config.yaml
num_hidden_layers: 9
hidden_size: 96
num_attention_heads: 2
num_key_value_heads: 1
head_dim: 64
intermediate_size: 384
vocab_size: 512
hidden_act: "squared_relu"
norm: "rmsnorm"
norm_place: "pre"
norm_eps: 1e-06
positions: "rope"
rope_theta: 592000.0
rope_fraction: 0.5
qk_norm: true
attn_scale: 0.218
bias: "all"
tie_word_embeddings: false
parallel_block: false
extras: ["some layers without attention", "local attention windows", "gated attention", "normalized values", "capped logits"]
init: "normal"
init_std_qkv: 0.0426
init_std_o: 0.0
init_std_up: 0.0426
init_std_down: 0.0
optimizer: "muon_variant"
learning_rate: 0.0123
beta1: 0.93
weight_decay: 0.015
lr_head: 0.00979
warmup_steps: 41
schedule: "wsd"
decay_fraction: 0.69
decay_shape: "sqrt"
final_lr_fraction: 0.0
batch_tokens: 32768
max_seq_len: 512
doc_mask: true
train_tokens: 159000000
max_steps: 4853
dataset: "wikipedia_en"
Each number is 128 + 24 x the weight over its row's rms, rounded and kept within 0 to 255. Layers, rows and columns count from 0. Numbers have three digits each. The size before them is the row's rms in percent of the matrix's.

# down: layer 2 MLP down (transposed), 384x96, rms 0.0609, rows 18-86, columns 0-95
# up: layer 2 MLP up, 384x96, rms 0.248, rows 19-87, columns 0-95
down18 105:144172169079153141100132111124120141115109154076119154114140135120114110105134123165153119113121119101147116101113131140137116154075082108131130084121122113138111134115053157131139149149106113121150122123138090137103107161149133124117096136093150155136121151095094120165133068164145109132
up19 105:121061104107083128121105131130136106118142123175138073117152150119135126085121152133170122104139142149139083133117155128124158131138091134131120135147124138147164184136142122112154105142120101104107088151116145129148148126098112147135080134115102131158153157128079094174120093124134088113
down19 098:112101142111105124108087145115135169153108140128116119136142116156148137114171108182120121130173152162130089104135134127142160086139097140155107116104135113077117140126169099111113142115083069149122107076136117150129160076116105106159113129093116122105142165111146125154108135137112136127
up20 098:131082116114141170137140123174143113107083159138123134111159122081158153119126128128132125163176124120129127106132161090138093127134119146148067114141162136116139142165118158143126173125122125125081133121121102120113147157094122124168084157111113114141154133127098069085114120141106157151
down20 098:124132150112104154098105104142197149141122148130117132123075160117141086099109120154119145137144080105155157143109160127115129094120143136174093108174126110106148148146095120139111138146154115160112115136152100112128111103133141120159110081108119132190126122109114090095137112126161100159
up21 097:156184147128130154130113117151121094142067129167138094100099117079154118115122068179114114136154122125068156108147136136139132123172122134122088119115094151116131117130101127130103118149142107155139125158151130084106128148164137155166154110104119135156156162117118114157136117142145130123
down21 099:146108114096155160130162105103114125108162128129106166119107115117122141095106132139117124139037123164138138156154104152149085175131082146102120129123127138125098163108139117103144114119124104075124134146118146125103138143104135096153153142185114164118132113167154119155115124156117156142
up22 095:119089152164137113097143117150135100130108131098086147137153147116167163153109157137133079093076141114074115091086126137154104054127150133135124135160132146124128115136086161116129122134151118125092153121130122125102145145150147140147101122125131134160156143104127183135151139125154086127
down22 097:151105143123094136146127139111106104109145120078136128130097108154125114142109117135111152093160147121118150133129111120163111134145174132110135152148065113157120144160125160161177177069139088096156083163117098159129114127111112126139139127171144151097133145126148115146113115077119132149
up23 091:134120096129109108140157141178139136142083125141112122138149155156123135150150088101146123149136114150165138154151098131114146101117090130146086195127120144166144172162137130123100193102186129148132132127114068135117161136129138148154137151128128157163113123159148119137114130154114119147
down23 095:155138140137077106148174124106101159145114114100137093125118110146097097101104166179173091123166132215118144110133150158137103183131128119146137113146127149116149122139140141125125143138127148109147145106128130134164181095137141088118142124130132113135110133146132088085147131133114117137
up24 099:166101135140136129112111159086153113116188149129129179072121149158112094127103139136128108127127087129125082135181133169149128130144130090158124106091120084148120156124114093118156128138133112149140142150142146139108147076115099105123114134154113119133138100114106093163153130101153105096
down24 103:179144146124131145118127120127137132095126149138128121136091124122072104122136131139177130152175123115077125116133113167115115144133147132155081108128158122127127121105083150122132158070165130152145081189112107157168116129147142092114125160107100100132093139157129110111153119130124092148
up25 099:143101144200129127099102134154134108155075114106103107155112088172112129124102109117137164158105106122097101134140095086142160111112132134151121142125133110133112168136096131144135168107107118106123148122125131088138141134118135106115185148115093118161143123178117109153155121164122164097
down25 102:110181111121127110115106104159141122114146155122138099122146122119115160140131095165153116115156124138135152130138134107131138149096075131160132118122148126105125135112156104163175144127115112175096068108146144106129117080140148124175146117095128111158103086166112140158164181092137147127
up26 105:097125135136080132169128175106119106134117164134123127099124130123140119150114105129140096132171120135112133119117167144116150121137151108093117160137084116166104110124136138116101141111109097139188140160143162088118128095121200144159147149103121135119104073156141136177136152142153116152
down26 101:157101110149148116141121132082098151110159128153121086144108087071108148113114129141195130127141118144155107103117146164142126136160135167120122133158116126123134122125121145103088119099153118154144170112119125151186113162129107082120120140181150107111106128160134121112127115097173109115
up27 098:103128120158157070131106134136139131121135107120159157156113148131130122129124117124078129148120155124154117109120161132131120138111155122131138140160123115123108143148123126140129107156106162108079076112120173147134155135068168119125132141155083106130167188130124159146151151124174062115
down27 094:150123131131108129083108140120151115110100129144143137122146110154042147132133128116141145157124145095138123131105150142143104121182101140087104139130110136145136143116064115103096157101136163130139119107179106163105113137124099176088143132126142143102081111115138120178127103111100117138
up28 102:133123108153106163127111108123095118108118120151141145089131129108124105094094105127133091161141143124110100118156099144123122197134155103126116154076120108149111147106149097148128141149127135146138081120120102116122142113087126121122122162167152146169180136168055115109118132091152122120
down28 100:138139094111136129156076079107128159122109161096152136109066110146156144150140092112135137134120123110124165137125150131103160106118114147127153147111151126100155124110128193131090144140079113097103097108130154151150141131107100124129151120111133148121131154075123095079127087157138141115
up29 095:155149154148136124159133121128130106138150160131168114077176117124156150161117118124146095116121159123115119122126109105163154129126147169134173081131119122113124135185119137129135200131134106138130107117134110198162150131150172125125132087146143157122101116155120136122076148137103134141
down29 102:152145078127104109147100131097145122136120123108116136131130138106127131104191184121128092099162124130124126147104140186125106121125153139093124149123132136115130163117115093127166145141131154171157105121107110088161134127143161183149139144157162124154144116097143170122152121167136114179
up30 113:144145126152100130183161105113136121143112139168112133092108134105148188166104154168141140176124126102171155067099127137102183124117139096095117111139131104131137150144133151147098139139151154105132146151127124154080115110134167127147148138132091133108115096115146130144131131107111160156
down30 104:142137167130164155124106141105118146122111138113119147126143123142109115136106118142123107171135115109159112147140200131121154115118129111147125088098130137098142165132102156142112140149105148101150160144134133129096195132141095149174101113109128141101163160108152162082176163107126177125
up31 104:129120164171163107158131131130155116126086110120129109127164111111142104116160177167127177117126141129115130151137122147153110146184191092167094127138078151104144104116123117147112114127140104147102172145153126138114137129127155118153123148140165138150167168143135130163125141105156164117
down31 103:090136129094128142072128126151138147104169109150159142103124145106169184137095135089151106102110121102094176135130091126111143087086095140138145145163166100123144119096123138121110165143104116159131144147126141169104126102098126123094135103105106132161089129101129143117113109126106109115
up32 105:124118115146172146108170168130136091134138142168143090092121121145118117151110152119101088140126146129091130103163124125111123145106169075121144109138121142108125076146145159110139175101118184122123088145144153114091174100110137112093131124105112137152105147100153153163112134146143143154
down32 106:109119166149093129096135140118193131155152121142126140131130102104120077087121112142092144144088111106075132133120162117158131111121127134111116107157111145113077092107105131126114131104139123109126130121097173095131100115099120143141142106124127141152114116166129141120110174062116179107
up33 100:114136109168131190055103169154126127149143165119122157104144146108132121150104139159126137129122132138124121123147113113176101117131153143149138101171160173133131146172139126133160110114170142134105138102127151147112084127110121142104115117154131152178122084111123140130075135120085119134
down33 104:115099090080080121148163124167102132078128113129141089129104142123119157142154147135105154142128121120128139136170101131143082109104073132141122109112158111154151148092130133130124168174110159083135137139159160112107087108131147187143127121126163137113109112089137165125126127129140129136
up34 104:103179136130139135108093150151160099092126167126119107089121098116079079136118112114135108137143164127122140158134167106089126139150151095143154130139132153088147147140110133145135103142121109115113089122144153137149128139076104163144140141125117082115153117145134073188141138095129109108
down34 097:092157145122121091154118164142146119155153119110114067119127121122158147168107106128126111128125168109164122170132154120103129136158119101133134162071127118130110129136099163086131118122157144107103162105155161107193135133165143084111111111144130145131156115115158150104101152137151154100
up35 092:127126080151110117155112148115081137129142044157097164140118125104126132098130118100113106176133095097152118127120104169144157127186173118158103099114097114137112122127098136123113096142117138147122108143137084114126126131084125126183145142142131125107133146151101147127115131168139147131
down35 100:103142141091139157128142153141127119110121133151090125136128131112155123183107102167171141161133116136131121145147112112130100144118123184099156151144122147132135139124126110134170147116086135095122166096117093099097078102083112121144144126072116176121100136140130157098130148133084086127
up36 098:150134112127163101185130114161157107067167113131129146136082182159158119127112098139132135149085148117161118114135161127166123109108149113083131158141137136109122151128122059134136132124124120084102118128168127096091110122103107126157137114142126125161121146151132106134166134128107131164
down36 099:129145084136091108103115159104140117094094137149127146112101130169127149134110152149131121114115136135116129108124122141108096116137121106148169162142148132120115125140147145147080138117129176162174100155153088071119132148112163128151079148130101152111119098158136145134096154083082115173
up37 098:136101129177111121134110106135134135168150162154118157152137127166120135126123141130134159094113130138102132097108140131120151112092083170138132125161175144109143160109133092123140128131163144165112111131088113083124097135092139077090096187149154145107154146133079131107125131120132156158
down37 098:108174171121158159096127117085138149148128131145141151153148157165167103108142148131123093143148145100138159115119110162122139144138152146085091135122106126114141092108141109134110150122168062110161129117133146128125139116135093144100121131086146135159132139158184127088128086132111083127
up38 099:133118122130082163122147169134113104109173147141131095094086118096144173155102133113112094126050136107110166119097119131144146107120148133140089149129173164097142149122146096113126105131155131118131105124152065132097130107128110147141157151148129166145144127132154145114144135112096124151
down38 099:152108141113145162128136143153125126114132145111114093119151144155123101152166121127135113138100125077135104114116162097126072169114155201193139149168131136127140143149091145122077114128150072132129147145118129119149129100119121106101097097097149135147123140168130103113158117144115119111
up39 101:161165105102157097140090138122179111134140110118076117171132086131132143157114170122116105135140101126130137137129083117127161133137101154127133108177111120111122135138098118114114079127138096102122131123118124134141142128141168144148140168114103059123117095131074165158150086122125139121
down39 097:138130135101152112183150144122134143136123106104076111157122124134129165120107155132158158101114113119156134158117102135157147151132130158147141146176146170113111126135162121084134154090088087103138097097124072139141126162139137145124141124122169098131129138149098186075128109136116136114
up40 098:129110142124125131118161143123123112110085148119139161168091130129153144109123140099109084140125131143138126118151109090128074100180130142104152101121123132128075126162085138185125124146149162090132127184141147120126071085131163151161135179113141114114139129113140131113149119133107100116
down40 100:156149137101153149086161144121144106144139116109090153166127144106158120125168133116142108108136157120078139152107111122142137105167103141108145106141159124092090087127113135085099152121087129088098106148138122098135116133144175150117154128085132131130129124123092106165126103057142127117
up41 099:156116169125123116092151129123112113090176146130127158115103123103087124138167132130101174172124169206133130148096112149114127144128136119116142102111151149096097151121132171146148140158102085128101157141099144152161116116104145151106143139119102152131147125143101148141084146122148121159
down41 097:156145149144092128108146104112075125138138151143110127136108103073085098098142117164068144154097113164151152120143147145125133123110128123148147120097160133090096111101124157145150148168137108159141169110080100104123123124138124163142160135141138147131129108176124138158084135121144146156
up42 097:144092096139140116106112109111159103109129083120134139095169058144092150109089145164137147148119139142148111120131143089102140143103104107137116144113153139145101092129156098164123096113164111160122076132114106096125161134099118093130116153164139106089079142133101142145106133123138137117
down42 094:104141122100067113124125128095081121127154158152171115123101095145114138143129104160143152113135111100159082124128132154128081119116149149128118154108092145144138127147141090177149110138149101125182090096140087098098148160112122145124159102108120175140155127130151160129147115137136106111
up43 098:119136153125156118188135156135116107116149158133145110166100129114120121111139143164128147164114130113101143132125080136137112122147126137144108112163101111142149128105142127110190116154163116091080138154147117143093067134107148129102132165141111062092136112122113110156176120104116142155
down43 100:158126137132176120123124124177080167173134104168070111112148149110134145113138138122129098092150115131154098109086124120126132137099117122171099131130131094094160086141113105115086115137138128149144162110132081132139126107112107145140133119137169175120146164096099140108143171136130148134
up44 113:119092110142146103160163134150121107093142059168118137119150146109109134102109097127137123123139129144124135158127115120109126173136077159121142082137119113146144081125132140127138110148168156158122123120132141139172128163108104135165117121167066167141122155154115073121112119129146090140
down44 106:143137131133165146099130106159110109079171129151100107135116112106138125090110067134138145118139120118182143175127131102117133143103096091103119137152101110121120072105142113133106102141153121121136108171094115108133135168120100152178123110116101171141142156122143089124129120126175107146
up45 096:135148176098092142111119183165104104136133090194116129099121136118131130120132095122105139139103166119112145103123097097126119141122114143155146134084147164171128151129099110141107112179166135143125134128126174088141111123106166176139100116117138143161152095118148115164136138146100129129
down45 097:152153166083118142106110125132124108146163163112104122127099145077106131170124126121172179140097153185110114127137122141146140137132110172109144115088165123150139096072103135114149113163123097152128165116103120125119124107141125139133119132157076132080130099135131124171121143126108155136
up46 082:132161162134161091131138118123148120153137081118117114085128155126135141100104133136097137150149131158094151124127145144123111145121138105136161085123131146190135116105152079114142147165160116173117148110132065157105086115107148131133108118115108095137116120130059132101128152084132125114
down46 095:086144131134126082130118134110100106132134133110142113165143158142170112081103171120082143162117141119141173126090138132115111152115114143120166145088147138142136101149131129087136162124155133147150195128123082153128121118172100118092126093128113117101130182145138116118145146112132160100
up47 109:150087147119163136111168088177101124110143119134106120155169134115132140131146100076156121120120109155159140117122135074113126134153113127164086097077133152163139085125078109171134108151115132119105144143140113140112114109136130101152165081142106157126131128129135179096143115138126139114
down47 105:099129126177093045109078113103147145130173162118165140119140107153124123108113132153163128109111149154104154117118073142136145078118142106127103127140151163098134142126115157093148135151149141118118109124157115136153130100124129122134109156132103096146097153144145174139108112114093106141
up48 093:160147117127116137111147153135103120122119140115127104094141126162112097083118127072129149120141164142132160114134144101097102102150169124086141083176132114102143136123145099158121114105070133091105111115163135107190118125136133132152124112124107098119157117137128145139100160072150171133
down48 093:100083139151132140118098156134107186117127192123093131127124111121140109125108121122145156131164116159121138138131108111133116145151136136154087131105060147105167108139105135128145067134092136145095140136083080112123127136120119126102137129086182107137130106139119109103139101113116105092
up49 101:121133132131165116124198083123095089084175139175139138113103142114157133141135111113130117130108166132137096135125109156120135110145135096170100135142136122117139122131110147133117116111123145104115131156131117095096184130170165151137176104094116077138071142137156146135134094127134113134
down49 097:113096146061148156129152106175141120103154157102119109103145187106133102146135143082130111143148117138079149148104082122136148101138153128138118167134105104131114112141130125118131140102177143105123139180122148127106176115172143157153142121171154122171141113140144132125135137122137108121
up50 097:123118136135122137096157109139134149092137107137113140136134130168175132121130134099140082132114175137153116103115116093115099159145126115164118173173133099142167130145107114151137144165141161139133099126089093094140163102150156134166138144171120122142191145130118147130122131159129195134
down50 102:106157113132105137127179133098104100098123169091106141080131142135121143116104094146126082124122094103127128130145073150130146119160145146123089103097130123099085163112148118094170130154157103131145129139152093167112116140132140142147111159157169131138125106155144120100173170138151129143
up51 089:142119122119135122092123197126127150132131149160120107109090108120086114127137111120135174146114114138090145154121074139162100153111111143122151110132146159159132127173102103111108137171123119114081121166154168114142121082166148124116102172147154153174104131151091141140121135111139140118
down51 088:156129130116119147088119169123094125141114121153099117119092111162076104137124126132149126131119149124097136114130102123148112136101135130112173124109161163182111146162109126099100097159092151155133116135096133116093096042144120134172094139141137112141139114099147163129115124120169133104
up52 101:118137100107134156122107138144112107116128112121100118101132152119113174118118134136112091140162120138121037162139104130146156096152094086136165101133161093107147131138094164164116103102160133126131150091143118096153127119121120119096131118152093174155104115113166134123078147142112120127
down52 108:191153071101143129145091138174080143107117103156100121115103144137140142078093126166104115130081098132157134108151146148101132091112136102120163119118132117131142115114095126168110119131104106134148151099140116153125158150097110074123101136087129121116120127100136128111096099121155121124
up53 103:144100129113163157118166126114115099096180141115115124140138123089113112091135135145089133131137088153090115126133174139137130150148100091126110115153090119118150145122113073141136132119138158129163083136165116114109114156159077126139126123173118130144112112146137185115086125155083154130
down53 100:092139120126109117146102159117115127171115151144077089063139127153090164167113172157120127094163165128144108142135148149131139161129124138087097156096142153137118153146108137101103116112117128118114169110111125128133164146127159148109112125092095091141113134139145068129130118148156147112
up54 095:161143146129140098111128090139148142066128156113123132109130181123139122151110072102143127111125147153102160083117152101122166110114134097097127127125141142131122155118109135153184083135138094139099145134156132157122090142098159137160145085118129135136098113078122120167109123088133104124
down54 098:110143169104131134136094136113139159125126124136133180124163119137095100087116091136163144130124149125131135152134162144092090136144078134090157159092137125133120164133156155098145122114126153116145154164110071162127126162160100144139111125153090104162142075140088126120141131096130114152
up55 104:141147070098096140093154175112131112124095121111161143115161135131105123115092074069151116152136103119118132191095144114142145112124113126156111147136142147113153137115130080178099118132122120133114156133131109111131115128119138148153083130176138110126088184113100128133152139133123112115
down55 100:144145100101149134120149132141119131169126106134122127178152156101148110092147163090093112150122163140122073149126159117098100154088089110126093113118105118138099117124129113122166079124149148119121126137127152148122133128130100102135120096111173091101114104143108196169124096114139154114
up56 097:130109105134130110116128136124113076080164116146164127128123175132123172106144105091129114136176101145112145144116142119125125167185129117117148133155136133160114122116113089091120104115108125138135162156142105074112112142124160143121121120145096150181137138114157134091156117164121193139
down56 103:145137153123159131147105121148187145100138119135126089160182135139067117102085135138102145126089130125116149117155140123120116157134124098101110147142155117179125093113097119130132101110148176125133135112108085112159139100153122151112088124091136146109146156122156121108154155155153176120
up57 103:163125148139116129149147113161116103112116119161142142129130137143064121124124104134075107150169121149134136111142148153093135145141117139167089157111114102174127157150128122134153128134133103142134108122128162141141123133108145169107130111187161142114077115097107109152177172183145098106
down57 105:125168145151114165098063153090122108166101144108137130101118095137106127158148132137105098144147159144115098150120134124119150156133122127143107143151126108123101090171112139082115099128119138119104159118120117089111113151145163186139166123159168108135106178107167158105130131131135149147
up58 091:101114165157139150076135130099064081105094106114098107126129125090159143151089139128167174147110131119109148146109133136114162159159098116136146131145126142163140164149080101149120124135118146120109155161117093141156152108138111133115101093148138087135127126101101145147118142116165155125
down58 099:122174159135154153160160128122128166104109120108106063126128155137101121178110132133112160150115156110153111107090114142144129114121123119158091144130082108110145165138140125113126147148124112081120133177121166128109114135152144122106157115087134132108105170124143099182161106153146092115
up59 099:134125110103132153200110125154151114136136089131090134132065124104133135123116109141124151112160107146148068110117134125130129096143114143113108136119147139120165172086153107132103178137139166095132129123085129136143131129118074154133078135135115094115107135125095118131106173145107119092
down59 095:123091164082131111149120084156133131175141086123103099138094110096111103102163090151139152129157138118111128166062109081126138120117134118115087123114127157104162136114141137145133169147114138136155132098085151096127104118113135126095148151152133127122116168114129109118092118149096092138
up60 109:160104132129176108142139117198152128137131146105161130107095141131123141166123080141138136117109078159122133138142125140118127157108121109151130135127175141121138133120150119135090163121181097085136115136136108160153142137141143123165151127100151139184102149151107104097160079149144145092
down60 099:106097108109135101093127124138126183145107102120147150113107128118151107145098128137127120135127106158130118143164136127152115161114116103147155161089153106137103108132161111073061156099173104126163137128124112149118148170144138081172105107088149119161124100147139103131156119144144093121
up61 091:150117137130125082122101102148096127125146107100124156144118126138115140074128154072146173155152134135164149126123133131189171110117144114152134133139112147143133132137128143151154161158127164111131153153182116077185135120154134167090121126140113126120119142090152131155138120143139181149
down61 096:129160132126099152159092127145108180122121151132144100121149114152136131140158124112137120127158173109158159086139108143103177097141116139115138082161144137085082154137142148117122161098103137153118154117124177134154140100143142129146103104139098123128047147114142105162153134151115127122
up62 106:097107105159126111127150104131150135131151138111081172144151109134106117150090152139136164107128088151134182100146099093173142086123138146126136092097118134164117118116149109134148112119135132100152158111124112136152133091118106125136175164173097113129168139161078138117151095127105107110
down62 100:130116119119076121115104129092142088162114135177114155104110127127116131130140157116132149123105101086154122106135142089159120088133101106113118153165115129132108077141145159078114113138155134111121141128163098141145104139137147118155110149156137107129174161133116156130104050110147087112
up63 094:100141130119154098158131112146146141110148132115092091103134145113103087100141117130112134131152131166123141151106111122107127071113115144125149146110150156150120139123108080165098155191152113136149149133118129110136053162141167130130132155080123161117145122091112094128139157145101162111
down63 095:095119157131137155085168086129162105147154153136124126112174141139132132071118180138099117151170116089154115165148122154158130154071148147105130098117126137119134136144136125120146109109119105156125144157133145078114128146122140088099117087087124127112130094123118118156108166098128158133
up64 099:120123123131119106142131150154115138089108114135122135145156111177134126066120068107154133135091103122104134138111133138146115151166105121102121116137127106108144120120142106155116165080127155086073114192119146088183129113162179126139172132128115113151143114125141163136128128147122120103
down64 097:155137122088113112124118142133128107158171124124102114125109088189164099142144132150091136131168115148079143119137116144131182113131150149144115147160114086111128135125118121148132141124109121190121132082162143127130093118146103154164112096135139106112120128126105070087159090126149112146
up65 097:094119133131180089127127110114173094130134088130134099149136127169104142176159076146119115128105112126143161121097129141136141131109122095133147075119120145077150148121123094126143135117171147173110179099136131170126093112102123110124175149136125136126162115098138151132144122137158160114
down65 101:120103104095140121108151148109160126152089137150160153183135132153087105141143115142123112098144131087130178149115133205097160149109104128105162154112117102123137125111131136094117141114139123179159139112140126099093149088134137094149152157117113153162132150145123137139126156116173145134
up66 095:154119166124121124135123124153175155080082119171155138110114168127148100157118119123080153137167096137151126107100121088158125126120157081120116138083128164126159142123106129154117148163139111140157157156081168143116150145094129144097104158096124167121135098102105122135123123136135114137
down66 090:140149142159127124083120090097100100146163129117168142119102147143100101168168121152167124111149148140152122116093153142061126122116111130135116142146136121118125156110140164150135139120142082111133095129102109138112150150128126135109127117126102126092143053120119138063153114088164124123
up67 104:117106147149157131170136110133149128135095113136105079114165132124096161081120135128120137094072182121158129119138125137138136119172078139107110163137123144144133159163129132141127135096173127146089101137099145148152080141126151151140144112161156160147109106174124113103152122127159103134
down67 102:130150141116099179133184174078125122125103107106151125130140132143095135092126147157119128116157144145068124177140142149138141124137123146165157130165114096140147129115121123104177127134125159092118122169110127137148130169098109114137119121116162139142164134193101125151120141145110083133
up68 110:131170122105115117122157086100095137100141116158113123132103140112133154151096141123132105152082148151116121122080112103145139130124174149146107100120122115121131178081109121171117135160122130096141123114141123151166119125146108220099145127141109143123116127131165165162150140136101118169
down68 102:121129080113111120148138146111092139142125119163146108170106167117169151142103131107102113148131138106086105106138126106116092177120124140109149148117143123096108136125158083144147157161086103123158136151134160125140167116162119153138089161133169078102096083156126111145111133115153135151
up69 108:149115132146160119116176097102099116116152096109137174116149111085169099126108123102176193156100141155130097116114156138105119145160154084142162122173116137082119158127141131133086155154106130137119132112166110141142140144110125164094113143122120135123118146123109143130168141125131088153
down69 101:112147140164160118104130144131114105130087150136126158130140098070171152108095146115113159155080137157151100163121140149102118151115160129128146108134110099076092126130135114096101155125134118133151129143144081124107111118110075160100130139134133102105117137092148185103172135138131104144
up70 092:151109141146105103109096110121154131130102116171148144126152129144120166139147108106111104133142152153141163086124099135119152125128126129099107073132101108204160143112119137127095171114079127120130118102133093141122111078131162145151138142140090130106144118159152087144113177153161120125
down70 102:104147117068123124162119150169122143104118183157144160118090107126086120153108166103118100102165147138129112117087099135125143128132103144100115159147149085151142139103185090140141143099136171152114091134086121144113142134155149147113084136106123132136159125103118132132123140123143169115
up71 089:155144130156158125163114126168126135132139097152107163111130160150128144116100144148101122145159125105125121155133091149094122126119115128068131133126194133171139151111090085131158156146139081132086107115105107085129156120131108082132110146126112132128186094084112150111133126125123110122
down71 089:148163107105055170135117129170128146132122132141156122148123164134115118089131112149177139152146138116115168139135154125124132135106105115125122155109188132119071142136142140103126127100133096116119073121124122112092183146139112115168144128131143099101137089129140112084162114125132093111
up72 095:136142094141120108141147122118163062124121119139119141089123132143131108162146137160143150154135062140122082138118114148140110119134116088115148149138146057110170137129106141123163106137160156148105133121139135105092119188147142172178103114096152109152132123111142121113109107144130119107
down72 099:150163164126134143119152135084118158093122151143157121111094119165156128123155115096143088107153149158127140108150146137091134137167137155105136148136117100161154117142130103134147091142128178133131143137092118119150100183120124138156132105122122129116120119087116179066088079149114139123
up73 090:132170103096103134157152116140146120137127136153115078131125148147149149122132146114172151124146139086159093149162126136129144169176168131166099102142161141111121130140081150165125134127155114117122112121185129108167108139110120117131164150119100139139095143134147142096104095161135171083
down73 101:109104090090158118125131131111118149130113167131148103127116144140142144145118153119113137167102122107167164147088100160121108133150128184138127121110106132160103113117137161140101100108163097126115096149171071130152089163140080106128123141127159119152122137112118160177150140108147178135
up74 101:141125133135121116130085108125126131124113139156146053116073146128145167158130129120139115163136147082130150110112105123100143177120140134144108072155118093122091150130129090123140123139168113155068166125107136158101150120115141154145142121150097108130153112101115180125144149102153139132
down74 105:100126070098129159119115139137135085107097144084170138133153093137161091165109138116147117151112132136148129146110152098133086132103117092114101103081125130103123119102143096152108108071143141107137152095133101097092154112173124130114097105132120122104082129102104113130120099108111129117
up75 095:149185079115163141145132091158116105129093147133115120120088151157154138162155075123089139125113140118165140104108101143150112166170123144088151122147128138105098147115075108137144142121125129094149145115116150098096130136125132111115128102158103110155131155093079112117142165125150148144
down75 099:106179134141090152142098124107120096118115146162096112151107175161189126190163096175093137129103156161133160108125120166112134139111122133131140131164128110101099150102138112100124145134118143116151112128138128107101155138142107111104139125100136163122134077119130084110150156157127109127
up76 098:116132118155140121138138121072113101122184147138118145152104128157115130130136114161130138100135119142107155147097100118133102109124140133164136136156121156115172125169068111155123171109162170086122161113120119131108140114130124124125147127119168152130099083127102129134151102111062154073
down76 105:112105120144099138119118126131154134140132110140148123101139108146104125093149164108135136116134132140121161189155090148141090063134131098120088110162130131122112129115124149143144093103128129159105087106144129134130139129111137134125113105111087124120152197073111126129119164160067177136
up77 105:165132110140128132100082139085129127096164139130077117114128102110129168158118129118135128177133178161074120146129119159113124145125137084117144101129106126101145106097172126144145116136115101168076116161146158128147107116106150140148163145126115103132129105175150145136108149130131075126
down77 100:098099071128097089152145121110115152117119108097121147082167105128104148112123119121194121106123085125113094138141123144122130130107152124107112155096167129119124127119160118123130101140116120143099156123151148107129199112135079167165121094149162135109152106161106118127138089115141132155
up78 105:129136157135120111082094176115129128172109148134104144112126114145145123109151109078109103146134111150130139137124140159139149151173135148129115116112110142137097157172102105158120157097125133139138112136087119106115068086096124117140098173130132185133121108097139199123145133146112149112
down78 101:116116104173116113134130089079121124153136137126117105119109144180110118145150094139154116138119125113098119143147117130119123095141153109131156125100156091124166120157138107153148086097090132095138106175101134085140109138124081123169131116119128157075131112132114200163123163149126139136
up79 094:124101151163134104121150118109098128122118088131142126104109101090162120128114149105114117153102161174096065118152085125160124114106138142121111145143149115149085171096172106174128151111106154121100121138107145104108162141119130143137127153154133147142173138099148127093144128111176152160
down79 103:109144116103106113111123104154084116140125061141118153126092110102113092147051139124116120135125124178107104145154118155160108140153119129074140145125145137117109134143153158166095177118104151113164169151116132126148118126123105142121130151104095139125165140152114111108150120085146107130
up80 097:116143098127144121152144169100168100088123122114146149125147118125139120132142093075161124113155159155167134143129118151150161134157113118149166144107137140142148100128119099144094190107115080162133124100147129154163118135157139179113121106151119109147133092131130187134086139129136090120
down80 101:179161168099127084118137118160103115121128122146141121153158154085135080161155114141130149161066130131101131120152090128125145133134104139117126136109126145119115120124145160094169089079158103122131122159114119155110125147102116126128149114069110095138090115151096140118147097117106139160
up81 093:140136107125141109148142101127103132090166123158170105109060097157165127131126126126133138155111175136126137091134134133115166112162163151133129149157140066171114115151099141138092150141160120142133106141107119080092116158131128130128141100094102126151137134095120133146106120177142085134
down81 095:130120120100158128147132132103135112099142145116156157158081108169143102143178105163120123136137164137139121103088116096145117142131080108125137183158126093124133120169108143115132136123112156127089124175085108073136141123110109148162147085134127087160108138123102134133097113137120097162
up82 098:111073129150089184151117125082141110157069076140099138136117119128131176134151125097155123114170124140126119134125133089147111154153135112145121119143134126090104123123111089151152109135160151127136115158152117134133140102157154164095138128150106065149102119105143123166128115121124089140
down82 100:132106122133122158134109137154110166143111202112140075129188132099162113140137152144121099141117125094147117095141145102109123122105155143117137096105115134125090113101152148110123136140082123095106138121148179125150141125155161134094118107077125117188125155146145114154109138091119136117
up83 101:145083104113166116132150144111114145147104129106142092093144142119083120145091157113141131146091148131127110103119145145161115121146137126097139089160131116158149118154123172150124167147178149078174153090091135128127155116125097115112101144095098115134078077126122145129115162128117130114
down83 102:171139144104155146124117131142181130155117123127135099151104135131123127147094135100134084134112128077153130113125090106118118177125119097094105128101119144150178098092116124121130163133144161132115108119117109118155130112100156165187100147167145146128148126087133101151137195130160142122
up84 098:141114125157144087111127132141111100116127098151110134143157121178134140116153113123135132158087150141127127118130086125147195125136111146110091139118105138084123122124109129154082119128125123163088159110155101152128161127123112140072173133162140111117097139179151086142146099096176135127
down84 097:111152112116157119127124112177120121094201145130113123121151104103098108152121120102149130132153118115124136160148151133055103114093149111133119146112090136145110116135093118128156119101116134111127097140135158148141142178098135070155164155134101105154132143134133134143146108163120089079
up85 102:097123160078159135132154103111157115129113152123134162126110129132134119193123117123152087139104084139084105149153129143099120181150096152120091102176133127127146120115112161143144112089161117135141090156110122127142136106121131132150133140118068100098112113180101113138106143105109114131
down85 105:117138144127116164132128114144132104125163136120100139125070118139114150137121135131120126123164167118140150180158117125112090123121152136128101053102083140127145143146132131107131110115144123135136168124120182144175120098068080132105103092133127101125126154103161072108141138139121128099
up86 095:112076109161105135120109111115122145119154148150108069111135172138119156146126089106134145150148151137117082119125089146144118133128125130187120140158111129085154129066119114114150119147090163133106139142108116122119112133099133162132107147081136102124135120169100102139167091154161131101
down86 096:101114100123149162099121135127110098138168126133075149146172133152105140098127135107050136145094186094118123137103145139148128098097099129158151146089119117109104128132165102111122144093119108156118125135127113105130145172142116141134113116116127116178123103133112114129188157125129094113
up87 099:162151133108160107189120138102163113115135153171136095137131121099142113151180104109138127122102140139155110148104150127128145130140150125076094123145148119148148143094151117145143148139112157129105147137217162125132135125117143122121123149113148124137115124142153130145199184123154130139